python train.py --head_dim=128 --vocab_size=3053 --norm="rmsnorm" --attn_scale=0.0884 --optimizer="soap_variant" --lr_head=0.00777 --batch_tokens=[131072, 262144, 524288] --dataset="wikipedia_en"
Each number is 500 + 40 x the weight over its row's rms, rounded and kept within 0 to 999. Layers, rows and columns count from 0. Numbers have three digits each. The size before them is the row's rms in percent of the matrix's.

# layer 2 attention query, 384x384, rms 0.239, rows 282-383, columns 288-335
087:545442541564432536504445537513525492541511507484467563482537529551542567440531483534460425555545414489509506573508456501448506512517515461502533
084:509470522388433507524454554512518503470525476564430589510569595452438406514499487383619607442480515491526531445475492532516472575497545416457471
113:523462503466513567487506502524478522477464425529497430549507498494495514543508470526487490512505465501435594491506552441522527462438564534497568
088:526493547489517502478403486518532466472509497495535521548459520551466495494495499492571492451459498483588541524511436534541469565539534504478521
132:544573553550519473499506472477463519530554405481491523545488516399487543489488545500589487509538526549452402443502521558482469501542529471529516
103:574500538480470588481445480498507540499487430497517474441563521469475426526497471527534496496475526490469509539531494486473523524525481443482526
109:424551430549486504437506522460580506602531502535567426596521573524463446529487480462463465571399512547511493574476551433540521499540454517540479
097:433409541483447526487491523496480509486462585430520520481493456509465479478545473471483447580445493460525505453476463468507523504468437430506476
100:501504452571522507567474516483429504484530492502427488466474500467480392517517485580454484491450517497532421441542506429573624492583479478496607
106:528511500455487567485487518461494569470513481460487450507467501501477480511482485487473479572530511476517546498432495506565481556512451514568449
103:588538522508503496456482480493491520574522509572564518522446524554525560496493552490445437488547517578446488526492507480521427524528472520545495
101:495482471538469487545477490485575488510520427570426457537475506479428440516554463471462484529458485505510570549534553473534500551467509513578523
099:548446526513503506476503500530570541537483544486559498470528484485485508458569508452494522586477478521566531445478478525510568586495525487462460
102:531478510473493485490467483413557529504541470528473532507479498531514467511478490616524518526445536441445524556486475496454513469535492545522557
126:477463538475508415436575432518532538477439506449477471508558471467527531514511481584429456557529474471525524465476464506468529572463438513438510
117:545523418600495438566552469488541550430549518463471573525439435522441491508545526558488574494521462495436488485469492512535545425479398490551497
108:524555506569617531543467529468445510432448527532501528478472460449573547431521481466452490566486509482470507515477414427515530557497410488476533
109:446492540532502441459496470504506444485495400504463450549503574513450535497525417484463410481458448502478502486458474575564489470519439566504544
110:507534534555508486515550498505445458528562456477491457519523461473539513480569550488496522475530525505495520450516500496464493558418528499451513
102:370453401516571514444528459456543489443549519407491487523456490538455494528483522498496548470455490487461495469516535463498482496506489568452451
103:575467512429560513562440528430455484493454485549435456520536547510503451555514511499543518469501487493549521483468534543557481482564546506520482
111:500475565515497539465451461494507470517469509524506496516452432502435521517480563495463543517484560578442493548518511509472472421510516496434454
149:552460475583523455529490490514464489510482465461503540505526497597558516511568489476483472509530512578570513535490509584510557491518539475456492
114:553533475458460501592514543505470504530505574537566538480520534460559549483446516495551473495529534573590463491491462526515495471546505572478467
098:551448462491512512424463510498555510514516487511533483410518521498495486500484554531556528560489557491537482508520559493378482555490548450492501
121:490432554492472512499492543432566466472491531464463504520504618568515439563528525495535508545444542512505437443497450414516495544556518527587459
118:520503521478421478527495452524486528504526557509554544551519575449538463529534482543486479517456574519482548541534557521483485470564524532559466
107:504501457448593524455535474481492493396445513428474531518511443521513550496528481478470478447544492553531465495534461524468466466523501460535541
110:444453546572446418512534455489522542459446472472525452546545485427567461465516478518499483546505434445486473457478524503496558528437476497487571
103:506452476482497440473526482538589472525459506413458498539445482477485547460525525544484538477524587523550532483468474489492574542479552463546480
107:480545500537478505502459444526472485513536501529489469504509519533439503493539506567477475526488515529460516416484518484510452461449528522561515
106:473489511628476468506475493567533520463518480480554531558468547558455470460504525511432484485469522525507515514520540514432496435502476490567511
109:558535548459470467522510516467511525496489564484534496528516496461553458539519488513490547517586478469483577405515537496504492507490428455539458
108:523439425453491527527497548521503566511515547541458468542509501489510599503498531533496529445490504415542457428447384510490557518535454468474511
105:536493435450518498555513509480474547468421410541524435520522511443521486552428467518524461482500499527528531502508428483550507449462603454505526
115:441512629479500471472454559453550486514458471463517489522501521578534363427472465478482549534498541509540555504436448525510443455506505497477550
120:528474460584532496533489512535422447499469583485493502590472488426450579527480550508548533464479500493566435535501416495523495486548516494429503
140:508444541589474493513467444578512465488560509571594512510502484542548465505510548434471469600477456533521467532521550470501483476486501474512468
029:515433502554530539479532543480511478498478433493558457450478507534522514442529423505485560546505519496475581479550486494464474505558537438445480
049:534498461479485507528480509504437504549530542500544506548563453501475506576482511498413525508483519483522491471490569594480472464504504528489501
075:484479540422480460480455503511573494429476515547538485492483542420473417554446507466516515522486496492538468578429509482517492518401530550476452
034:390542538503454523504438543531480522543490535463454442518481461504489495495497524482394494477526478480435473448488530492564449518463516602579496
046:526573502535452449471510542534565544454496475516535464455460534504504503499516514505536519485518509453456509432499461468511485470480519457461510
057:488489532578535550558488421485456469558512512478498545519527466575529565489451542537420509428534461530551481545487546526530430432510443489514547
071:438475567486479527510502455571489503488442508464501572458460500455462406508482619503451488517486457503487485471518580556465492534377520564452525
067:497505515500504477483458418505394545508497559510455489522493491496520522517467494558469486516481501514604471505472517511506522428547524509518549
071:498494489456479516441462514522471457540492484506488505482492466530467429516493563509435501523541478506514521525477474521515526495501499506587509
075:460576470490503452473549504521573508485476452483531465437492529411519500419522503456520523514509456470512595484518444575433474460464510443507522
068:546616504427568499499487585501511476488499523510502455455510520448471507441530474468468490534489551521427557425534509600485488493547512486503516
082:480508465491514453479462524452515471411547492576563526441522517505495471526477506432522452427575459549542480509480482526429587487451595456525505
051:460462618491465548482465496534468507515459533458494527503521390509476530520542579534512534446523519598583442505579475460512514535428500556492472
101:510520430529553522549414459493459498509522464539518560548523602491477503510489530484534531558417514545430470539464512414542528459489477479478504
087:515514479528482506518548458492481520470481509512569505525456543403508509489517459559457467416472474440609546445506532524501417500463535515508469
084:442521542542487397454479519533525487542549483538463436469497557527442492536547506498460525562545492446524531404459498496436468537563459470486465
071:542524491519483468522494510499518509463591475560494374473478557458511463531512568526529539524421488402456503534468505522494501522540501451506489
088:515452573427560579493554529460531519508494515448405581470407506478537528485532440489581555526512549434480529547491510536454556479478457487538507
089:519420497510592469463470462488495445414562491538475477540450483462516478531568382426494474499501527494463406598498485490467474535527478557488462
067:457520506467514558527491449461524557527563518443556460478468554556552475483571508528541521542447507523461463508417546492582465534558525453497483
109:470472515438500485485434432496540562499553506502524496519530528509460454486499486529463437510446548503433457561468482453486643479460446510443521
090:516372506525552585473493578460508516522528498495559536447516454544523477427477526434502532472469405446509487510592495543463510417511426486562470
094:511476471481425517536470511499511446463516525600545498467498520533465520525441535464500520458516491435537587469472497535431497585527536522436436
093:493504497523545527533488509514504516502523589445499490486448531484542469513443513484539399500515446470478458459505458512511541454568438436486531
072:469474605475555442532528495421486437525571476495487426534458457552482470442496473525491534521485531475488487450458453410443504473518484477461464
089:520479510437481459491517522449586486527539370459496522563498477508509552451468490464530490505475492481493526522556452451403544424578498432495486
094:498503507531540472444516492458465454481453532440541472488448431568527613540513460510434480510516481480467485541535497596476480489477505590490562
090:569565510497489527515515499510515467476511429480449446455563522499535459407491451498510448488544454558473509619520518419529577495493542485510551
097:579471508509527477504480492547571532494475531466479526491502544488532477430562460474510490474472442488474522458504515575481474452469534478468456
098:535505540444525466457529518560450469488502530468542554490465510507467528447482509471486433458514493469492505474521497537453494449358504430498485
111:428519567543460618488427584570512493404504450567516512517506499505525500522543527481461516595449499510450472548457501484546518498554509464480570
091:510524421545490518517513546510420507457471515537528543461490544530533498512488512582526528522553470534489515537520480515481468573462554464525489
100:461492424521515476514488522541502524498492579503521496465387431496425477477478455486466458494444547573563425490519511487518540493493482516516485
097:455537557480538513520518504483519518449522501500494465489476552411445504525461429457541526485552556450436476540484532476474456559472506540537471
100:518467501496512447499408445500540469501507470512561461405515536504503467579513476497448541530470506466479531455502460568440497508467518500468546
111:506469498435519514512484503475513487470513509497457502505471516448516509504462548531481575398492503494467497550426464565492500531496505579451481
108:462552450457474531551408451519537470489547503519504504558569519536488412528448480491574414571512576551440536517502531502535569514472497502519518
103:439528430466427484544544530577484486520564504504533546510497515488499446457458475523452522503479535542514517459508566548529421436478380568499544
083:471532592545470554437564477466554494530544522396565495480511451563466425433502478546498477560430480513436485588433493443483488442525440494514527
098:512416524469484482547456531509436536445493444470556595427462475502485541535554459514542506455515509509469455375464521559510472510503608467452450
096:516466479568415538529492430468516532456489478452459495462542466566509487427534554573484530511474473511446483491458511554553496525473528455481508
111:522495512549496503554566563451450525473500538480478462477484514485451463562492378432481514481479534531546564513546509533359498518479518494505497
107:451511502499540490514481513550467473541436472467512551473491513427518604417469533493488527446474540550492433442574513538468447495501524506490479
104:495522478514436541481445489494577517436424563461535540605510437537553438432482526506460546540493502488507516547544480445512536520484451454490493
098:448482551532488492548463516453570522512483450476575452516431513573524469491534567451551507464520467509445433529523502530477553546584477533485492
100:442596458530558463499577461541466506497517508474554460511521519484427489456481404520541491576547543540497474548564538480473464525490486518456558
107:478453509486519456558516479477525461555480548417468472484473485491505513487479430503499469488460490479476518494386497530509488464390490469519541
116:491472472517496486518466507451534467483460483428529518579499490504513530477461447496463482460458486462505486469497434562530528501495510483489524
107:486491541483464477510478511461424553442489525459466440524460514472479467514541449523530463514519448419523461496516463457547467508439514479526477
111:444527531538496493443525487616471516496452525530493581542429472521451412501473569496472518575520540553535537520543554521542466500524470484435445
102:473469492472507424566553412465505486464545494544535434416525532443484489534492432523528497522512475517503531537524555536490524442478502522473465
103:440462505578517539538509505634453480435522548471522452463483510507493522512530559533525502465515459463493482566535508489505468499465588474499491
110:512505520474557457499540464493431533495500489473580509461526507395405522529567468493549465511486578534441497521536507575527463502449585567478483
105:481561509460540494497436514502512433486572536534444545428459595478554567484499461500526454591483512542483570559537506453497494488526495423476482
108:610445486486587560525428498441515428533559519536529529498492587507509487514521539539588487450496461458499477528426494527508466584501480446510528
107:495494525493456534508517537534530477468495496504513479523470539481505383498497472496479499464479471500514505478532529525503507461446503548499502
116:479545471543450535527484468522518463479435459482473455492427448523474484456567420446480461483536532451484555493517582442559482515488539601485524
115:544505526500508470438571482474437573548467530498431530469492514512477541459465561477445518457445575539515477483557478519480506508508449533477552
107:426558512531500512549515492507477553452484448455433561531519545504561489481424463420561506427526448511541478477505545523526496475465532497545471
110:518507460520479531537443519465572521508495478528553574476565481498470476455530555420513524502517549515461461538525503497452573471467554502521512
107:461502461543491474478568471427483552528516497541448501504522503495524491547514484489428470511474520537558508481456499498481480572466459513526409
097:446526618566493517402507463469543490439459498487511449570487472517449485496514498486495577547525490439495515489461506475452512511541567455449463
115:510457419491542506466535459495449566473460483524554520472542448467528583528517532498497504570482550465499459508463469485547564462510507491479449
110:443496499497518492483529498514499563495495544441465537570430515594560473494518555479484590518426512506471535526523447461517525548508418466489456